config.yaml
num_attention_heads: 4
init_std_down: 0.00324
weight_decay: 0.081
train_tokens: 130600000
Each number is 500 + 50 x the weight over its row's rms, rounded and kept within 0 to 999. Layers, rows and columns count from 0. Numbers have three digits each. The size before them is the row's rms in percent of the matrix's.

# layer 9 MLP down (transposed), 640x128, rms 0.176, rows 387-420, columns 0-63
101:493536538476579440582494524579507458517632510427550462508517538488484483462627447420615601511440558463499441485479513464610435563506500569465485486538477501587464574470538552487592471543470487
101:499584471488533479543539509560507582632447485455535587519510509576395432491500563551463456495518486489513487535471468597491457544543410525533473437558418452539524534492468547486458430545443457
083:517518459483456499473561521491523440498531513440532343495522583422480512556510530480493539474494603423520537536571467522653485474404511605539499509576451519460568530489394548520513496596495539
099:442594516495477498401509441565503520480555516533579577547495475517497429469462538482563496550508478513453619486479583518444523421500537543531516475451502535513563507508478466568463534563506580
100:519473420494482530485495490566510619466457400529540606474508496468542563455454485503475537470533437509475552506542430475479541498500530494570561560549503482582576478529451467540458474497511500
096:590498444629496484453596513501525498552582498453387495463522538493527522525571479412549508672534510510466552409525566405450490509536594519478523473495572593532471539570583531466590454436552512
101:459576424512541526541519494519502512551461580517436540480450555518479422512331482447558516447492580507484557537544442497557451483520524497456479536466462455550554478574544457481427511483499461
101:509502543530521468479491521526453525551605480339511483547498535482417606527437393553503510453538439632522454472525568512567581443430513500583517530487477510481512503564520423490616556562436498
094:457422603475475455447543524422542525491466446490505453368476492542483450424592603476407495500482560576550425428471572495475483476473511476499504553500537490495535464407483506450517504479456466
096:533505555498546456498603430473576544543518448524529483533430544524478473516502550515514508531498447500542479502484501553460538559574401480502509510471468473575483512533518504515633479507369486
107:430564530532516520510468425517524434646461483577476639505560568555525497546515532524509601560414523565489524512414542611422532506484438494513516415476494496499489546528582555475419524455459535
104:522645502524418518464410606550468497482534571500512514547534566547475548496557415347480421431556600502499528452564538548480470496543375510533532485531454393509477557433554533500458468535491497
091:512526528471565463448475520514428513518567452527556507499440507439488457410467495529578491553513444527511561398499520453528472452478519465495572592508477532504433457471516465567546492469478514
100:490549507521452468493493518527500625544494536426515467567454460566483490605575470594545526476483463478523596551578514493598480464514544562412557558524543570526457445459556474560490549379621545
097:520599543473452508599507466460495512556452495469432517491587393484537411468436490484498469548536552514484490512495502469431491441527476504486532482466506551490495506490566534567605560412568518
105:548432494507451525514510530481555502461433496532428533425506552391553391518409489566501440582511464516520485515571477497433500491505466660505514510529414485439394534496539502504462420619382489
108:515540381527573469543594526528523533543528519430533495558575558499507540450460466446425515543541547535501509442607482500534526507618510504478484508539430593545424529513539506507427502501570540
117:641465575549504507559529496567397467437411461490554510559537517416560487582489525472406481495540472491587488558560528540550559413567518502527480458576501428558570448583437454527545581497449491
094:486463452491545449471437577469541576471468447505551451512508404479618569526513540518426513490480518502506500454475568405510450526563520577443563505522484620510554481543539525530521485535473446
101:512566503568551487558505547551432555515501490492488440455491503488526577431503503477539537501554509551471523519460505521574505516486445433418552463549581483541560484464460491520501516553475514
094:477421558435444512436521459521529503425487471580484507424515537481519458434500606518493502555550493512471539510398462436526415470513649475527466443523622469576479488512494535483515486564453526
100:407475565481399528558473437389481486462501510536546519505520441539491518457452417518558408486465562517501469478374522462485563563521462489456472566430457564478489540524480520479496541495566588
098:464423438508469481541520548465531376482581484504511464525498387461565504511456547477532551535458391550494493404517362528452520534523529593506489496521463455514388586563501532503522537518502521
110:496497482459509553519531457506399604562509506549425652489487487564440452472497533544477490503515503536558463529626410481581455567518604465426495533488551479473505440491473532488508431531464521
094:497554527461523451491456427439591536512504477570472503490572481428612566489584555470526472491518440547469463471544525517532451501495522506516454508526583542456496455508508464481529559499477447
102:608582480521504546604472507388476390509556539528482504508507429407483469455521518489515561475557481456540434461514514521477437576508424461506465520503453480398566500492476511529578498453509535
095:545375558539480520488455487492553526580485480544549560413438553547540526460596419497491555476457546494512561473593469507404492497460437459476469504508440526472452549505529459530525369542510438
096:480504483564548515510468602575544479528424547545494502525501508516574517431589449519511508435430545593599460465505587486547486459479496458428557567553373498501490505475544448500563512429453419
096:588549536529481535574478451454546566503484561481504536449481468588498491486581593472519524548500433500583491557459434406524519451569470481487593492506505551495451508475545504482497570486464514
110:408405472446510539477470555574475449518431466539415530481496509480364529495527471536470552501524492534405471591483520578528520527515523496552527548466494428510563435571491491466602530526380552
105:512568510583474451463459418406498560436554430456531505634488504564472510504441500428479536496437534383431469456538506509551488601464518453425487453445540428551512555500508551577470500520563486
098:516487473441517502447572519539528500428463536455486493487420517388477481592430528514494477546326472491435466526575562509464503447483523543442464526462508410570482581503493395496486528505553551
095:471523542528474489518491508403556476505468543466569484485459492497551541416555448477449375567447401430548432438550564514541542524474469455585537497506489507532465592580431572418543552520492551
100:495425532427405478456442551521488479501394439489507566495422373575551549400528509419500467469437382519527500538462473452503599552531450452510521545531524459596515476521509517510612436491430541
# layer 9 MLP gate, 640x128, rms 0.217, rows 388-420, columns 0-63
106:453486532540539515422505453538565545434490452498433499517495561522492422502488548468579489512529521486486441472490526467492452549476428444473509580479394522459520506581500440526586529498537523
094:377467549471503526490507435485472568498457472497458458455536522493501454513477483465578528457447537511533546423539630477579596524407490412582486548489495509646503487469532558486532442594547452
096:489492452540500421541514548466450544514532523468502491526484574527523508450524424483481448584553581468536486515514514527537395547525488599466572453548508406439428527470520553476547449522561436
105:545505451506531477438530511579484482482424558456472484609436568493661595543520472528644536479533466568549471537466456584490469510533539420463517498468460558570505500505523525500488402511561525
098:507486576525399539528545541515569525412510542535448513475586557479488555447497591485489509460518472517506463459552507516658531490437521455549482593458494559535549439509526372535394528507473503
096:490520495531469436495517568542475549651541555481447488431528509570486533501407551588548419450498517523505525569454561504457494602448533466561514533440447469443508512489469512568490409496489512
100:552468564439474395469458328502513546410513549446450491571429526485508500548395471497597460537584428486604548456457573504575507505510582463487512453532559518518468552587546486515621500487566493
095:548463471521500441439452436396527536517490423475464509409442499457490472400542444471580514525408511491501415547494490449613472514488474430380438548569521563576535499509496513501508450360504531
099:487517538509533559521526427434459489559557524499510453531445459563490511549614588509487486486463513433519524490550484526394444495519453467455550460492468519541488525396560532468481517477461416
103:421532535521499341474469447473457551440477408449536514519575580500435523571537534460437430394536455416510499519582426498472485442481447513533516472528500550476581520497431513524513497566414442
101:500551452577509672488417496500506502535469482592546530476546499538446504515479424507552504448540480448445597428535546484508528472618413529444529508430516518621448437438525445498509529525570573
095:587510539439432524466482526561535537453424522430491481483569538496523528544421456535364525570482576486543479518485565560536544514504542489503544512527493497543492530443405436518513488474518437
112:565492548597465483480486566430547521502590492431467382434449460494445524537570491598451496485455542434624591450594544483476529492516506544536531470512471525463509537539544522497436519486560528
097:563457475569545547495479455494510446556501454455501571451544579469501508455594470516607477480522511534490472511460485475548532519517573565483474484549536424460596508477485400495532507453366482
099:496529503492538437490524504512478536448499479543506520512524542451558394477403508451542474588564471494493524520494548475496487441456444506516419521464460421561576519475580567461533508410528535
104:506497357554495414523463523493445578385506485458510544496522536474502513477482481501598553412563400516557563601510479483482531468544449461423522518529590570513552583483471579482499539528489555
117:554526513579527448540564483506463546477453396487516505533455511424492507562475466562509422543468535517508534464568461511555492580510500500595470471591561420479550427447519597580554482532502549
095:567516484568416503479624486458477487459482524570436500377419537594516514519562475472504536505488589516457509507503498528440533537422491561507480537526509472438526547497488479485496511484548538
093:502426529388515496491570438503514495513513551459447534424476484551491561506646453430526505530467542394575560460418504556568539474481477549563459500528437502573430489496541494499535406442548520
105:519494576432402548430462607504651536473556525506565516489517527486460466477527532467458522530558440436538440508521430491509517403523507510526537459526416484558499541524593475583551497560515565
095:514501560491505448461443477513486542474456546566564568453473619499321558485476479477486494491500549469444453587462458519583510484493492502543513583449526555531504453477506479605461485456527472
098:550536553445517554482546475547473561509420517492484556482561555436441453472507501616459504491528597491480496469449541596516520473477558500419473356495433569457540510471494589519459454476589590
098:459592508526490558468486467480428471458511434459519484538456468485599533504418590466573496583453470499481448479474590543467617557586585494449487594559474450524509507533499521606490356423563486
100:517427534553488529468556512510463514484569599423456599555445429532366490549498468510454541532555493466498541465472528411507527520474483479471458439466460480503560591562454518494555520539520538
102:507595556547466479531494537514438468430559518491535516482558590503570532526440519603569563494475470466468404472426490514601499581493504397483541454509628460483506482455455526503555496532481449
100:526592568523496554533543528496513503470561510473486513534501592568476473496467523517561458440496487412589416425547372528521474564414523389470500512449585493498565533364477463543479535458493470
089:473464501532436507488493529596550522486429550440521362502474478503552536466615536430467467483519572581541493468537512516615408459500455476499497512498434505498563498559470452544538497494487435
098:541540388435483503514519395502563434480479568465445537552515384516427465476429579463576400585517477567523451538471547510544486456519512552490626495475511568511517468594488511523505440502467489
097:495506525580560443399531537438547499440431590539586497602466565465630453492414562523477521496506539447550526523480441550451497503406531456473504581508489518519432552454546497489462459483473447
101:413483464526443579470498498482501573493497489466485416565532562536509505485499559413453417477503487529600479538605446424598535525414548541526512460482547505530452479476548511401471485415524479
102:482430514649529483526534418499487396503453537476537533449506536487508508375510507493489525577468487403559529584370520472551468429516504470525517471594520518492534557546513478589487613548559545
095:468536543466414371564481571482480532483550479454453504448451439439471567418535575472480507504487468480476509501529532504434500472406519506471611464422489446477534568523472585420563472502442406
089:491474490517491499496569579452503553465416469509423428468463469374557570472561476520418558441428471549505455597578569567490518479537569387441547479393523495543490528490545554373558454477430510
# layer 9 MLP up, 640x128, rms 0.219, rows 388-420, columns 0-63
107:529423468514472467472431494395484462535496569577503427514470512392459562472494450497475645555432538465460496508485459492559498465436511496566436541512558567503477471518494510523514493508412512
085:530578508465492508565477425484471505517512520488597560542494529470456478415483401469440569439490447544428468556474520542431530411559463485337510569402453518533533488483511422501530460508476495
098:570499458509415451553487426507522481432553438402516469483479700518455517590547501417479460500555470474455441503503484530531476487562481440497521447503480491510526449534488484503520547514494393
104:512534541498553428503591445511415478453478475492528423444486499510488456574516453528489503475436629511524429513475609550513452547451521546571400567526525422462550516428447469493583502436461501
103:477454535407455484474432503506376504502453481434472525482511466435466459598502532556524474441447552509525470502487496472440522559526478530519513506527608450420508455561487514524506458463381512
098:480546469483481488483399606492469519456600458578434485442485432476497534515532374494438503505435427531597487498480501443444565531568516584488557460561613506455457452372478485508464454460500485
095:456487491443504492559428504480484474530447500651506493563590426499587479565531526496439444537458553410499548511541536483493506533361384554558505528468474488507495447487457627514465434521465568
090:447526471527453453575461499481458492459562396489471534506464546455575499518580444437620511497496382413449632552539434510479450525434531516543385456523438592448483549440472440548507496503503483
099:452455476535466480504482442553484540467558508457584464484436478498492516457445460626457476501530564513510487561488616533422512441457548438514483501480486507496499419593400527538435417476506530
106:455529500373458441497450488576545579489575492431439482516508475553512509504474477528462446521439495574531430531461491567513489519525486518491539580573466538621388478448529607466505545409513495
107:462415528456551419492476472511560542567581439491435481454446500505481559557437482544563469455492539523539497452473436483530541536472585456580493437514484555455518539505475346526488443425483422
089:505565500513481545477519455513496442487419467569461476573556446436585460455493438485418450520499499457522506498500514546463598485551610564535382439492522507527524490450569549501450433485547540
099:444509534486532397559455453485564480521502396500537560475520544384468548500509519516405432531536513448463588475463563515443494547495579548535528517490606505478434602508469549480545505446550502
095:456455514457516565482554482469549501509535583504540479465494572481453570540527485509501490475510446658491511445497426488540494577418538577561567518450512490500492444407473544463458486498513494
102:511613507517554538542462449480496496535500586507543502538437487514481555556495543514443472532508392457543479457465621547525454470537457447455516481474534506515585439499462506497481599545552532
108:503528517511563476434460547481523490560482486453525549444481536605464410466467495544443506505489455399526592519515542498668457497541446487488643436494549583449533447525555479527456531524512432
116:521505500614444522561495458462452607516515435498360462484472478565543559468410516385521516505508491510370475508472519495512461514500546489474487492496542465534402423492491538450572534539469423
090:556495531546525561557462511558418451543465548516429531494454494496443436436499516454471537520469618514488500577678485431492510538464445499567522487360471496469559483461453515467468521454527554
102:626544453520439521418549555495567511528468463441552492480496425555532518519496465559530412507491498505525455552451461578537388518546538554560512568473431515537479499505466443525506517568595461
101:495420495446499570462426491473519579469502477471520548490577474619439469552512452599482459561521564406516484466522507472518485529372469532502519566499427479451509559479520469516501457494389492
094:471546451499507537511389479544526565562471525461598483554552512535606465609520509508469573575540440388465557494483503507560534506472546490458471505443451520539605498489458497527497459464503531
090:550493564481604565476483508511466525432420469497579502414527644494456514457517514598558445512516592436524532491443554543476460477481549466574493496466488558481518467396438539488491444409574536
099:555502509492519487532580346433588550516496553448438530506515583455496464469567541528513419491420532516528543481480552518564487430427524576571379506546460533519445570618479431514589486486490575
099:511504491553475539489509494568525465546454463485521465462505582481484378495449476428486420513491574459583510540424466417508616498569431495466544441500418528399553564509478564491447431505507523
098:499535501518500492550414450478510493531491456456543439561405494547572533560521620513510612413519549469506461531449493502459446526508531394434416416458595364506505389504526617602423541533511480
102:548523455495557506410464436498468495476528475480464512537578472468522548494456478521575503431501429521545490564454501493578530505501491524414506503517529460501501535480438472515490545463411502
094:404554477560476558562514476391455497482540464562519574515575512553498448490408484442504567580469488374400475508491614512445491531482495504522464468392522462501505404504501577488572466494515461
094:501487459506514520484510499550397512523585480490503460433605514488574504466451498503445471408472494588497509580552537459522460512457525377494424499574430373567498544515601495456621592521584499
103:478425468485500481458470423559459531420444505547505529592516481433620505485451443489559491539529580518514542366526489509467539462429511550529539471475510510514512526379415587515483497435446502
097:505568525539528497438442590632525530450497531461466387459443511522505476489518518586559438606428525592585513458537481418569464552560519492533537505440497516549538483572490528526468418544513498
097:390456453478465519567480413442493511450543482492580625473497539501448473441450544481477511398523585442452498558528441588468489533441523448497533531592452498465569404506442544510586534525497521
092:565477549515555523499464532466479461444487609547407528453443533514496465588511522437412502561571496513615448475434495374517566494550546500496512553580506464600480534447523465481528437485522530
094:501509465489567451621515606541491514428453482489527420506507564392585480490510458479507459493502492549372490538575455487570534468614522511478475412495551506478505566496424553502481465464582512